{
  "activation": "quick_gelu",
  "norm": "layernorm",
  "norm_place": "pre",
  "tie_embeddings": true,
  "init": "uniform",
  "init_std_qkv": 0.018,
  "init_std_up": 0.018,
  "init_std_down": 0.0,
  "beta1": 0.9,
  "final_lr_fraction": 0.0,
  "steps": 8089,
  "dataset": "wikipedia_en"
}
Each number is 50 + 10 x the weight over its row's rms, rounded and kept within 0 to 99. Layers, rows and columns count from 0. The size before them is the row's rms in percent of the matrix's.

# q: layer 5 attention query, 768x768, rms 0.0311, rows 25-26,89-90,153-154,217-218,281-282,345,408-409,472-473,536-537,600-601,664-665,728-729, columns 384-511
# k: layer 5 attention key, 64x768, rms 0.0291, rows 24-25, columns 384-511
q408 093:72 44 51 48 45 35 47 51 33 49 66 58 57 43 52 48 40 40 72 52 61 44 34 49 54 51 31 80 50 58 29 52 59 35 37 51 38 40 66 62 44 49 58 57 63 52 59 35 48 60 42 46 53 50 72 39 57 59 46 52 55 59 59 55 36 43 52 54 43 65 48 55 53 50 42 57 65 60 75 55 42 48 53 51 45 51 37 65 59 53 44 57 49 51 27 38 47 54 51 44 54 39 43 64 43 64 43 56 57 54 50 51 43 54 50 34 59 47 48 66 50 49 48 56 73 44 38 31
q472 100:68 41 51 52 45 58 42 45 54 47 72 61 53 42 59 43 72 40 48 49 58 35 44 30 57 57 63 49 53 57 42 49 72 25 45 30 57 56 71 51 58 47 49 54 42 59 74 62 56 56 42 29 45 52 58 42 56 35 15 49 32 57 34 59 48 43 46 48 44 50 55 41 58 50 41 56 63 43 60 38 50 48 64 52 36 55 52 63 46 66 56 43 56 59 53 39 45 61 47 59 51 52 49 69 44 41 39 54 48 37 42 53 34 46 53 49 62 49 43 55 52 51 52 32 63 44 33 51
q536 098:36 52 44 47 49 42 49 63 47 55 56 59 34 48 47 58 45 35 60 48 62 45 50 59 49 58 47 43 41 47 46 48 56 49 49 50 41 54 47 67 57 48 61 64 48 51 71 43 37 57 57 46 45 55 80 37 53 53 31 66 66 51 55 56 58 30 58 65 35 61 45 52 37 34 48 54 65 62 61 55 53 73 53 59 65 52 51 59 59 52 41 71 49 45 44 27 39 52 43 42 49 49 44 53 41 30 41 56 56 52 41 54 51 58 50 44 59 47 61 38 40 36 56 61 63 55 43 34
q600 106:47 46 48 60 45 66 40 45 62 47 28 70 40 43 49 52 51 53 64 48 26 53 53 67 47 49 58 62 66 56 47 35 66 42 56 31 40 48 38 62 38 55 68 63 43 63 68 34 47 69 57 50 69 68 53 36 52 62 30 57 50 58 46 72 46 43 61 42 23 59 56 70 49 56 51 57 42 40 72 41 43 51 44 57 42 52 48 58 49 58 51 51 59 45 40 31 59 50 52 50 58 41 43 51 55 46 61 59 45 58 53 43 41 32 62 44 50 65 62 51 37 53 41 57 68 31 43 38
q664 103:55 42 51 57 49 49 43 37 41 61 59 34 57 53 51 65 58 40 69 57 40 58 63 63 46 48 54 50 56 57 49 41 51 46 39 52 34 46 74 56 56 54 73 48 56 55 69 45 36 62 49 47 35 35 66 36 52 39 56 50 55 55 47 63 37 34 48 57 42 48 47 59 47 69 38 46 51 53 79 42 47 58 28 62 54 56 53 58 53 45 54 76 54 48 57 39 48 60 51 45 66 62 47 50 43 61 43 43 53 38 64 48 39 51 32 31 47 53 46 45 32 59 47 38 51 21 66 46
q728 092:62 57 39 41 63 43 52 33 43 48 43 44 42 53 61 52 58 25 50 42 32 55 43 48 42 51 39 33 43 63 57 38 49 39 53 53 53 46 59 54 37 51 41 42 44 57 48 56 53 78 44 44 37 52 55 43 49 44 34 57 33 59 45 60 50 49 51 38 40 48 61 55 42 48 56 50 42 48 68 56 49 47 60 61 42 44 47 48 46 48 53 42 47 51 70 50 53 46 41 50 31 62 49 56 57 46 51 39 61 35 57 43 55 35 50 37 56 45 60 57 53 44 50 43 52 44 45 45
k24 096:58 58 50 47 45 44 42 62 65 64 50 45 55 59 63 44 47 44 45 51 56 59 55 38 42 40 47 53 38 39 45 67 44 38 43 57 37 56 50 35 65 35 43 59 52 52 50 61 38 60 40 55 46 41 47 60 66 31 58 45 51 36 60 41 57 51 45 47 37 53 51 55 41 43 58 52 41 40 37 53 54 61 46 36 55 49 27 62 53 37 47 47 56 48 62 29 53 45 54 37 54 38 38 53 45 31 57 71 53 35 39 41 49 63 59 43 49 43 45 41 57 62 38 53 47 50 53 38
q25 104:51 45 25 51 37 48 65 36 48 46 29 51 44 51 62 62 72 65 44 61 39 64 49 49 59 44 54 59 57 42 54 42 49 67 50 65 38 48 57 57 53 36 44 48 57 48 44 70 49 21 43 33 37 41 46 40 46 69 55 45 51 32 35 68 54 49 44 52 65 42 65 38 34 40 47 48 54 42 52 48 56 46 40 48 50 55 47 60 59 44 45 33 35 43 62 54 52 49 39 52 31 21 63 45 51 53 48 64 33 65 42 57 55 47 59 46 42 39 44 53 51 61 48 68 41 55 64 55
q89 087:61 50 48 31 46 44 43 56 26 41 62 37 45 61 52 46 70 61 29 60 26 43 37 58 48 34 41 41 58 46 45 44 56 47 46 47 66 40 51 53 45 43 59 53 47 54 65 46 59 48 47 44 43 38 54 56 70 57 55 46 57 67 71 48 46 43 57 51 52 55 35 62 68 47 57 44 61 48 48 39 50 49 50 54 69 43 64 46 61 38 60 53 67 68 53 59 50 69 52 69 66 46 75 42 38 25 38 46 55 45 52 35 51 44 37 29 42 51 61 57 51 54 69 55 58 49 51 59
q153 095:68 56 43 48 39 64 36 50 55 52 51 54 65 40 48 73 55 53 71 55 59 53 58 42 52 38 56 54 57 68 33 57 53 68 40 46 36 70 49 35 59 38 41 46 56 58 31 54 48 57 41 51 44 59 51 60 63 55 67 47 55 51 41 30 59 49 64 44 29 34 49 62 74 61 46 59 34 57 51 52 51 32 50 51 61 41 54 51 41 54 49 67 72 50 48 57 39 53 42 48 53 62 55 52 64 40 56 57 55 59 62 48 51 43 58 51 53 44 36 40 48 61 50 68 36 41 43 61
q217 096:42 38 44 59 67 63 64 49 39 47 46 54 45 45 45 69 55 51 52 48 40 53 45 35 58 47 58 43 49 44 57 49 44 54 61 50 54 40 58 53 52 61 53 48 52 41 45 51 61 78 30 53 43 57 43 44 36 63 47 41 75 30 68 30 45 79 68 38 74 47 53 61 70 49 45 39 47 50 47 38 60 51 49 47 65 52 36 59 55 52 36 41 46 51 45 59 52 52 19 50 38 71 51 42 57 50 48 43 53 40 44 49 42 59 28 38 56 51 43 64 58 60 49 51 63 53 42 47
q281 095:61 58 47 47 60 44 47 50 58 40 46 44 27 56 80 49 48 59 50 51 46 48 62 54 58 44 51 41 71 42 50 49 30 36 53 60 52 45 73 46 48 44 58 50 40 67 53 51 61 39 31 32 49 39 51 48 54 27 69 25 68 50 63 56 47 57 44 28 57 52 49 61 62 49 66 57 67 19 37 50 53 52 69 52 44 40 49 52 56 43 46 64 46 50 59 62 50 50 59 47 38 53 53 57 32 50 42 50 67 32 54 49 36 53 47 57 53 49 73 54 40 42 62 65 46 62 56 49
q345 108:57 46 40 46 63 49 60 70 53 35 47 50 41 65 49 53 47 64 60 54 42 66 45 69 46 47 45 46 65 45 55 49 40 36 46 63 39 47 58 35 62 49 46 65 55 41 46 60 50 29 37 34 49 50 28 45 35 42 64 38 48 33 36 56 62 45 26 27 73 24 49 45 65 52 62 46 58 44 44 49 60 35 53 34 43 60 66 41 42 42 53 63 59 54 61 48 46 48 58 28 40 41 63 47 39 60 59 52 50 49 52 63 35 32 66 55 36 45 59 51 49 48 62 51 53 49 46 51
q409 098:47 35 69 59 66 54 61 38 50 22 47 51 67 49 48 58 49 66 47 66 58 56 55 62 49 43 49 43 43 47 45 38 32 57 57 77 48 50 50 47 51 60 62 54 59 52 46 53 44 45 41 33 40 30 41 41 45 60 72 38 60 56 55 59 54 47 49 64 75 50 39 43 60 47 65 35 51 57 35 56 64 40 51 54 52 40 51 41 54 48 37 57 58 48 44 65 33 61 45 67 47 68 51 29 33 32 48 49 54 61 49 39 68 62 37 38 53 34 55 55 66 43 52 65 33 48 56 45
q473 096:47 44 39 52 28 50 50 46 59 39 36 53 55 35 53 55 59 56 40 76 71 58 60 41 43 29 46 62 41 61 61 44 44 61 63 70 52 36 42 54 52 50 51 32 60 39 57 42 49 43 46 50 67 60 42 78 66 60 67 42 72 55 45 47 52 31 47 52 39 57 45 52 60 38 61 52 59 41 64 59 48 48 44 49 64 54 58 59 56 64 54 44 45 52 61 67 52 39 43 50 37 54 57 49 45 50 51 43 56 36 49 47 52 43 32 39 35 40 73 63 40 48 35 63 43 53 47 56
q537 102:54 36 41 51 44 41 59 56 48 35 42 59 64 43 54 37 50 61 63 51 43 73 40 41 62 52 53 43 61 50 46 58 47 57 66 47 59 53 47 44 72 64 53 46 48 44 35 43 65 52 49 46 31 67 42 55 60 57 65 31 40 49 59 26 36 64 28 37 54 42 56 50 69 61 47 57 60 37 53 53 55 27 60 50 56 47 51 46 47 46 57 34 49 55 49 58 72 47 37 42 48 57 49 39 44 52 58 59 43 51 37 50 34 69 53 36 61 58 27 51 51 45 61 64 53 53 47 60
q601 096:43 61 37 52 43 53 44 62 76 38 45 47 39 34 49 54 65 64 51 52 43 49 59 42 50 55 58 71 40 50 42 45 45 63 78 42 59 35 51 54 48 48 70 66 33 28 38 63 42 39 42 43 52 46 38 56 46 52 65 40 40 40 72 50 53 65 51 36 58 43 68 52 69 29 54 43 61 47 31 56 64 44 50 40 44 49 35 48 40 40 51 53 65 54 31 58 45 58 40 55 45 38 62 56 41 49 51 61 35 47 39 44 57 47 56 41 63 60 34 49 67 44 43 66 39 51 50 59
q665 097:55 54 55 60 43 46 58 43 47 43 44 54 54 52 28 45 34 50 50 58 46 71 46 56 56 51 57 42 68 40 47 34 46 60 62 59 42 36 66 60 40 63 58 55 57 48 57 38 62 39 36 40 48 43 63 47 56 66 46 48 60 65 54 58 42 67 60 27 72 31 53 57 49 49 52 42 57 50 35 51 73 44 50 53 61 44 42 68 55 48 68 59 53 56 31 63 46 61 47 56 63 65 58 34 34 58 56 69 31 36 56 48 58 59 44 31 58 55 52 52 44 42 44 70 37 55 54 58
q729 086:55 34 45 63 42 45 79 65 56 50 56 56 48 56 40 35 49 73 40 74 51 43 56 34 52 51 65 47 59 41 57 48 64 42 51 45 34 43 55 56 65 48 43 53 45 43 68 55 46 41 40 56 56 41 48 58 62 54 45 47 56 55 48 55 35 49 51 37 44 41 50 56 43 56 43 42 63 41 50 53 46 48 42 32 45 46 21 59 45 60 35 30 45 67 48 56 57 33 38 52 40 54 59 42 24 57 43 56 37 44 28 39 39 30 50 44 45 67 56 43 47 59 48 51 54 53 41 51
k25 098:47 36 36 47 46 52 75 54 66 37 44 42 50 33 42 56 67 45 16 35 41 39 44 43 57 54 63 58 61 55 62 63 62 55 50 29 51 43 52 39 43 45 62 46 31 50 43 30 60 60 61 65 54 67 60 44 52 53 50 45 43 65 49 54 59 53 40 46 60 40 55 62 54 40 41 50 57 51 48 47 63 50 55 39 37 37 53 57 65 41 52 44 54 55 43 39 45 50 51 62 50 35 47 37 52 66 53 42 23 54 60 68 63 60 33 51 32 62 48 31 67 42 40 37 45 45 44 42
q26 098:67 54 56 41 44 55 54 60 39 47 42 57 31 50 41 31 41 40 55 79 62 55 61 44 38 50 44 44 32 32 63 59 46 32 46 56 43 50 46 60 59 46 44 26 56 51 37 58 46 55 52 58 42 58 66 47 62 50 48 47 43 24 56 60 55 43 47 58 35 41 60 45 56 62 26 55 45 63 42 48 35 47 53 56 69 44 43 58 45 52 30 43 57 42 58 51 44 35 43 43 60 61 62 46 66 65 38 33 75 43 39 57 39 47 53 53 52 67 64 33 58 47 53 36 35 51 58 55
q90 089:63 46 43 66 67 39 54 62 41 32 58 36 67 61 56 44 63 46 44 36 45 49 37 78 73 53 60 49 65 63 43 15 43 45 48 54 25 39 54 33 39 56 59 47 51 50 33 44 51 40 37 40 35 50 54 60 66 50 64 49 52 45 24 63 43 61 54 57 59 47 59 47 35 27 44 39 50 42 39 37 69 53 52 47 36 40 42 46 38 42 49 44 43 54 51 48 51 54 44 48 53 51 38 57 63 48 54 61 47 38 55 42 52 41 53 42 28 44 17 43 38 53 40 54 37 45 42 57
q154 103:30 30 43 37 49 62 44 37 57 46 50 44 56 46 72 36 48 69 49 60 47 24 62 72 59 42 51 49 31 38 56 59 24 40 42 43 49 56 56 36 69 34 40 55 54 53 33 52 29 51 54 76 44 42 30 47 36 48 54 78 35 38 35 36 52 61 53 66 49 44 55 45 45 50 58 46 55 67 35 56 43 50 60 54 49 48 29 39 33 57 32 52 30 56 48 40 39 59 58 55 42 40 40 47 51 48 40 44 60 57 53 59 43 43 67 65 53 58 58 39 45 49 45 46 42 51 47 51
q218 097:57 50 50 40 50 38 59 55 38 52 38 56 37 51 49 52 41 52 50 45 60 48 35 59 52 46 39 36 43 50 56 39 41 53 29 52 43 72 34 70 59 46 49 46 30 44 44 56 54 48 51 74 42 43 60 56 50 57 66 54 62 40 61 49 52 66 57 67 43 48 70 58 24 51 48 42 50 59 42 41 46 38 50 51 54 47 45 55 69 49 61 63 34 35 45 58 54 35 65 34 63 42 60 54 52 48 59 36 43 66 43 57 48 65 50 59 38 50 65 49 50 59 64 43 66 46 80 35
q282 102:44 57 61 55 66 66 49 45 42 58 51 45 58 67 72 51 42 43 48 57 52 36 48 44 57 50 38 52 39 54 77 59 38 40 49 59 50 60 66 58 70 29 40 37 38 48 49 34 29 43 42 67 51 53 43 55 57 49 50 63 54 56 62 53 49 37 36 72 49 47 51 61 36 53 59 57 50 46 33 51 62 66 50 41 54 47 60 40 64 57 50 54 53 39 25 34 56 62 60 62 51 37 49 48 66 55 59 42 52 51 53 30 63 52 43 37 47 51 53 40 59 49 53 39 61 36 48 47